Weights of a small transformer language model.
Architecture: RMSNorm before each block, untied embeddings, normalized queries and keys.
Each number is 500 + 40 x the weight over its row's rms, rounded and kept within 0 to 999. Layers, rows and columns count from 0. Numbers have three digits each. The size before them is the row's rms in percent of the matrix's.

# layer 15 attention output (transposed), 448x448, rms 0.193, rows 24-35,87-99,151-163,215-227,279-291,343-354,407-418, columns 64-127
104:474493567579527526586501442524523481471419594460508584450424492511463545541509447485480475458422533557510480511472508543485439540495533555485451481437482440506411475592482538539453444532474597
096:475481473505531520532458469492416491550533525623450515488497515518508529417434506486474526489412433480472518507521594505432437469531432500522508513484506537495533520448466518484457510459428486
103:472556514499571556550466515524497483477424512529459517449484506600488517503484433566497513507469479471495475561520504512485472506539526581556510470472490479472525553470447502510456501497486475
103:465469453484520504408545521502495500535547488428490485508481483502458455544509571501509506515513524473520484472422466447419469510492543395497541598529520581529546383527490508517443539491565525
097:517508478492502473485414482494423458470477496545463553476524546492486466505447510455462542453507540510478496462557467458441441462495470533500491571531453524515525484452519494516500522508482426
103:478563428478453396577529485485437551441628465569454460534509534505523483491541481507503506536518453494499478461502487468488534534529465503563503451534514468502513478492521467511501531465518498
094:459529512520513537463483549502546469578462524454420452464499453453475491550477435509489479501559499492459496523539482491503524487490476534492491490539533437433472458490481554494453500489511510
095:454444426510538554497500452485511503465462517504391479427472524580530482536446484531492434540433552474551586441475476466444527582459439440550517464556494536481492453541481482529415463564503469
091:454464582431539542485471562515517546482490484495474468510547443471484533508507477441537493427518443411514564533579526535530447506484517521534511511549487442536551577433461519534447443443504507
103:498479485454535533486463529515458516479538546559412511521514454538544479525525512503490558503553518473601581549529449515499525532538532503525464507471511505572524418510487513540427430536521472
095:537470508490500513456527475498539492465504550434523505536501474537504424505457453517502515494568480562515509498456469464515552462449499508518462443507499473558580441418561498545511494483556484
094:473534492496544491471452521500469549514516526442488528522533531434496476520474460503501509412566521452532555552477495484455511474531471461502475480479480497462483443472492502552467568431507501
100:511468531493528411467442475528536451532478468461446523509430537503510536528498509502527577553483563524447509532538530540513467489538510421469454530548493474500516450542475506446419486515513490
098:518532535560477484449493564463524441513478507449470514396497470539543454562541502578532567502539527451467433429491497501448526468438461457569426535428485488460480483466542484500504528513467454
105:476480464538520503528496491459478452536475530467506534531536443453513582444513507496508490527438490530558463532475507567450479531492473564503532458515475472487514479491526504516475571502522548
097:518465486522493513509550560476493498564550526468467506467482541444508513507483518504511476468458530487543485559512539487534497558628508491591475497440483481469536517478439468548479499491473551
099:530488536508552519475525520543585448506539531490495474549498494526553453443497491468521518443562462508533573399496531563501549467472466509513452568560515600546476486542578529513525499550505513
097:454566463536518494522561506487607457506448503405558506530560470573467476508532536504538540481549495498509454507539565494533546580591520535472500363484523513513497457556500439542551434465515570
094:499503430516481490446635451481497530487533521485517512485495471521386452535467526453628502538501444447546538525512471577526533403421444503477476443541475533493454549462496512526400494569482523
092:513536460540453497545508546571530534474487455498568492561513484531510542480544523514454547545535510479554465542497430567520506522482529536516502461521478536531475403594494549491519486481550501
099:422542576542441533520481497500426524539514435543514554545458554418471547503498415507451571532512478542510476504516459498518501510515483474464481476490493509526448562542490503488446492494508459
099:513525515560499461461538469481519492456545540476483528513517482495489535461515522447447461441565554534539524397450544507428452503532487545541519472503437483493529472536503453478460580496525527
093:480486462487484440483501547561440482497436476476426494408503466474506515492503517480458459502521491477543460494532465547457478498529546583624522572450449503571418473487530414510441549498479478
096:540533532573515476432449497484527467491549469472524460480525497458478448524409536516492480498489465521496528517496455497545444481541580525461493550507519462512465513572460468517491473443504529
095:451492445513462477521603524515513470496470512495524511501494526469523519529485490508479501468446596557487511501456467479534510439472507469493439466464440447485477466483523562512494501516499557
115:461513455515488498578524507572492491562549552568503528474556512451478569404538491480477439554436418540586442518480417512453389497455457488561503505472541512466498537549443519526555517490524525
104:537471457457589536462471567496460493489489496505472518551506523510502483517444593496573476550485586511557631590453462421543493536486520497468532462500488496505498460526465519539485492513495510
106:447505535491509528455482538522586481513486500469514452449488494523538484549484467484517527528505511463517481478439437474479569420467516541506544514485480533470488544488585475413491483523525493
107:481488431509479472510551387527474467535514519441527535509518558528460475526488528441562568549480546515529532436485522480472533555408461486470476495527494500526499446555588483489510498452499520
111:532509524425501485462571379548464494483498526546535535546572481533477523547635455534480479513460486485570499513481511529454436538443435504502565507570489419481498521488537542536525495521474457
108:472434447488475568493571476578491548530485524518479433538452415543486523491553478583467511516454490526511539443491438542481494478562531491446524585485452527559475522507485548523561537459483479
108:469478533490498572505473552528548475564467528419463498452514507569511515564460500527439450514579564519521475485516465520500520514571522448508549458491536524520555501482481497480520517444513538
110:512476517513520485451464506507443453474546560496569467432467508454535491513426555464494454428549509464526513490450481454516495498512493471512568553518503476491541479493501509481487467587454435
104:560479487477522488572499536511528517485361496439492515524574537546453447549555572559487518564548522501540556510490481483441538512538584527524529502573518455496552424512512535524436444431439543
112:504487496446457506583459561520508533545511457538495558563491466485503510509492501588539587543443463430494462441467511454494524516519495444479471490525502530513429506444519578547546533497556436
106:492549531547501449574483448404466497519581502519626547558539495503525508467512544537496460460415473559479405477393600429498484470491516481497553501487553475461502511478441489456455495513528456
102:477454506466458554510481448526493517469547489506499528468439651533467533519540489516502463479442620534505504440474504491477530529451447536479538434547500505480522588530480537495616508505468517
107:572539491459478514544510512575556512526472457462511450425578437573487493499540553491550414508619481484472473546498522514489551497517525468523438519485555455511527500428493490476483467474523439
100:559493521472465410513579469476520569513514528478523489493585505541527464489531572525529455489511495473500547489508502495497547495410478538460488459458481539512539497404467487544405425559429524
105:519492403492447485502545443410518474423577512583582496509448540539537492525475481509484455386466512464511563519525521556533416473468418513518529468588526506545521488459478511453517482479508443
097:503516496413477487509557486493493508515493544475520508443488508451459461499476469482532439536540591511519535457483529491563396475562473508478425502487532521516480525469519516532528471598526425
110:461410562444471522532563530449500432519501466528443509501564447503479530503571526520521479516505447519466512522467509501440516507463516468557518513455541562479498471469534553423478508488493543
098:488569476485485541510503516510467525520460477480410549491416513441528497438457415480473519534528519587542434547464476513573488523575504531522497505453547457413468532484561509458519514477481479
105:493468518506510449523478475481472503511489522511552526400498511504501484456462549406480485537524468515467494518506494419479591510493470492600483538499562509478531515563499499470425442502447574
094:500506498523526472531485498507419441437493500422468522496523506457506466464470505501586491411479449500495501531437516491457498424454545456473424550476550480543419503516514393482552439449479528
091:506528506448523505493583455481490607484537488575509543439493492534505419471491494507493426495526518515583445496519570521464499478553439444494470463467489495536525523497538476481551485532536508
101:510541509511431492505525513510532494477461547490544489567466486467493636485542512543523483423553542515512517482516501499503452475492464594475398515519444545544490517526549537539594516519649433
099:515509506511567568529462448465420566512464550484559505513482509596523438576456474569495530494523484562530402502488523490497470501489507495450457496477442475510490441507546474488540492549475458
098:484460480567491573507504534545528623516495501536425484495511486508438585479456433435488497497492527482487492528514464493439488471481466509438579469457522495466508480483502549487526508535572539
099:467469460503519472513513487449601494533495464518502547507564451580513561552492529439517466446459528445495503478524514531572512490500548511485531487473504526504463456536484509484469531485478582
089:509581523519555496540469568508546488516548471502490537553461502461555530498539491566492532581483459550539501545499560543524446476499632575491597472537525528488475519518561483504527609503563574
099:439458503513517462469510472521500468463513525478485496517609482513483494532436526539517496488527488472422518443547557551474487486508489442493545473454512453521520511509439502514562562536621453
103:504470437465458523452516513513552519514480478517472511527484487531478503472586492505521498581541500506496477453475490445493570468555496459499567525542535516488531501501482522592452456474469515
104:536437467510465475515459486548519498510554522425475435482473465514486446577520530486504515469412420474503507452505455567509525528589563522566501530540445491490516485527437423518469586510455520
107:498553498511447472487388498482469510540478536576505495469423507445495458450520471540464547452533504562513534449532488532484471464451503463439473486541465499490445511511531500485530468523484456
104:474498441505554485514447514508417404454470483521529520517459465413501589549417507475512451584503486472504546519480551454568528525510551530509511460428580482522491468497504548545484456574528562
098:515547471477533495496482482415545490539559469420530496503558612467496563561547547526500519532493497483528489474452521489473458540531533478467468556485549457526530470498505449481578504466583479
097:496570515515530444460475475523512570559523576507593533487482473433498573517502528472495474572508479556509519541509474492532434540451506530410536489500511486574516456541500457514528461562536521
100:482535499510500546513557456517483513487542548513437450510540550527541582513570504503525540518457475524388534432544547497547574576502548521525471498455549542519487491505523524501468492480494539
100:517523453505550535480536516494574506542546473537521538494506444460576442528456440444573529385542441480473453469525431536534462416568551526481496480496572516496566508509527533404511529527515496
105:525472522523566552506531448509461488599489423495507504548490545485479504514511544530536451501534559511441388564491380495484518537489510471486514536517563576489515458530521535544445445537444505
102:516512558500462494517504481431534369451484479491505487508446538537483508481534417538530528445426502509516488498441490565508493517481430531479507472528437501499479532588570540452613469449473517
105:518553516466466424464490510576480512457549538494424478511468444527575487478488481499495409542523484523485456498487507445505531547485440528534592539507515541527568363457533511488419510551552468
111:515509590554486529521461503534498475486447508438562474524455462555467559480494501469518511465491485527542489508516464415545513482513459498503530526519462479514454552544437522477503502552443515
094:521446504506488502524481481462475436506538464495502502586430432431499434558488492423480500451476550515581498515501535484598588547578523608475488454492510496553479565411456472510445522495494552
095:484531545462511438550482509485476610460545467502484489548551509421484504406511456489491512528482484517521468512494602463473482462525521529515517481488488567450449523487517509466466524467490516
100:513547509431484481474576462488466475493492464526457492578502603469450530507483519541441550494456464477460542570515461466485515479460511500487426474532495501450441489424546496465500434470513522
091:543464434509474461492472499521529458519461512444499525464509489476494552471447507523359503502578426482534549459442462423476504463510511485464530535474540504535499464516433611466521477514508516
095:588519488507471465464484465512519449508575456525491562440539549427527534489484507513552492525536503469335521521570526518485498472455472493522489425533456532532598484457460502449502453458522496
099:512495463469404468511474538465502488531524554557488465482469504555533566585527490497416501474468525572552551531467479553552521415466527492507486478491521469481485464499500534504491520456518506
096:477544444478461519504470476549502530430431521516575510479484502440457540463554504461440507476471502505487494515516522489488497522456528486537489558416465464394511501502521505458448478570502488
101:561537536480484584558477496488470526571484470484475508542523505504510414515483447555432501530470452531511450526456549554436416453497545493523489421552494515523500523380459460538527471434523529
099:498560504488496511517511557542478462455563530532491531499460539557497458479480498423464545472467449499426556528493541486585405469455535525524528522370484521518465441501428521464514534509489507
096:546535558547525419516593488497573448476424500465530454454470539403522511506412438476467532496491507514511485512440461487494439501507505474453568459461453430519474518488507473478543509464466500
098:509506507412593480380515524531517512502520486471540465443545506496498537583409508478474513426468528519493504466511499509528532561466518414466526466536488459463423484488511592556500397547494511
096:436500457534403582532495542493509518544472488504491505568482541443483511473466492505515533454533565478543553530552469471499477470496489511542516521517492552445471479475431516424433484501482480
101:477439481549506512399513511498510441475513593449548558494461487516525540501500506508533479420499497553515520504469431493506463527508488509496481556442530387544487547498514433514492481509476533
102:518539528503430456547485509468508490492497499406516482490484458532523497457545471473487474478490466516450459511566443481532511524509506539472512548501525475474586551510506493483568486516506513
099:618498538516503459454486548536462500452551503518538557539489504526515494455495459526556492491488585522488488517546509447541488545461490416486494511524529481514485458452540509577566508471550446
104:484496479481529524427542475483530513397495433533523446559475598474554448469556500490597530460515448411422469527509542560552501455469529541469490454510533527543508468502529474550518495533517520
100:431477558515556511592394478429534503468435463445513478546459472516450517441468513480533478446546505461517548481508489475545488490526523513489431508393476443498530518500481444475495514423481478
099:496518509532522453565505480561512536496430464427498481480495548505460518416503490530535474503545522513467470516538544482490542488446479476572538405476515414439499540459537452495542492567498506
100:523413618466479463483486468446526435530527461457508515529496525512534498479432473503470493490470465482494468533474510511498527552494494508534516468465500556559523509447520538503473500405446511
101:461533478508467542599564507521528585500506478532550498500539520504496472468553577434487529478554564495494495533492510477506474492478488536443531540503477502511470510485580521554550545504488412
103:519466575485456352425520488555472497535515469522494483552536529493431418442551457487464456484518523421503430488599496502420525505479443415532548544475470516481517466399511457452491554513505523
098:536510480485542379461525439529541524471470550445574500495537518491512550485429453448505469457480518536514571454549424473484563464458442562474508493484544438466486527507481494481475511593497528
100:496492525465413467501540526517485554534476524479488421531541462504463454505459482411504467605492463464446491551546501492485478507514548465490469556498531571493558514519458427523526522493447472
098:460507503470516497454485482488472510527481444537517525478508478405476518481592492501547548521526456469474444580514554574451538514485562489518490440499538524482531429523491463493445497517470500
# layer 15 attention value, 64x448, rms 0.158, rows 24-35, columns 64-127
099:527537435508453524495536481526515469552512450452531493497514472501526454569527438523525487538484513481456451453576438552487487522560479490490477550480514451444466498489542540455487572468462474
099:479465456468509547512528516553443520508501527509470580477499430504385518434510489553572468515475520566480553553465532499533419547468436435540490454468469462548565431473515496559467525491530498
105:460565530495422516471535581485467455458448500540517442492519449495472460492445433524520503459527475477471482533506504496515503531517527523495482500436549531451546514511405452483514506516467572
099:422468522539562491575530549446595477514494560495514460470462489476469485419439454528538551491489466519489503488523472504567555439477519473475514482438541535582500549499478488452505532397411523
101:545495503515518518536453506452498449479507471455489563473516477472467429512453545466606510563572463473465496531502531457476536478468467503538475415431539571451522441540545510497511470507486546
092:539496490545466479535500457483482543442600511527464463535503450397471523409503526450510468526504506411487500480469532499528519472474458547435503505515568510515495480432609491453527540520498491
096:512476499483474510504505484545531518486494504484494554542483487535527500436504477466498474528512559547536441455569477536559508540450505562473497550443527533457421450532488401558531559515516477
100:493424563463526417485449490465504516570593586519508533484459523470527585435460469476456581466491503515518508495518480556556495496471454419514463529518500547531455493517501492515565511534581456
097:544546499506571470436486447520483561423563552519493594489543532447520467522487463452538477480469502492519533513498519464538498464492526522449504494516539468506582503489461455497521464527493556
100:484450530461491495467478580554521481471450472555391505489449523442457477503544459421543551540480517401537585485513427551492434489502534537480495533439492480547544477503459513490509602484455506
097:493556513522520434434474441509473489488487530491520477398473427526479445472477546511501563571495479539510473417526483558466504474567495496484467519452476505573494548559497384524486480467484480
102:500480465484561511537477465461473512546424494550460553542438514448577490537537475568415570507460570546480499448418528545525537482493529514494496545533518516512531568489518504497554592528474527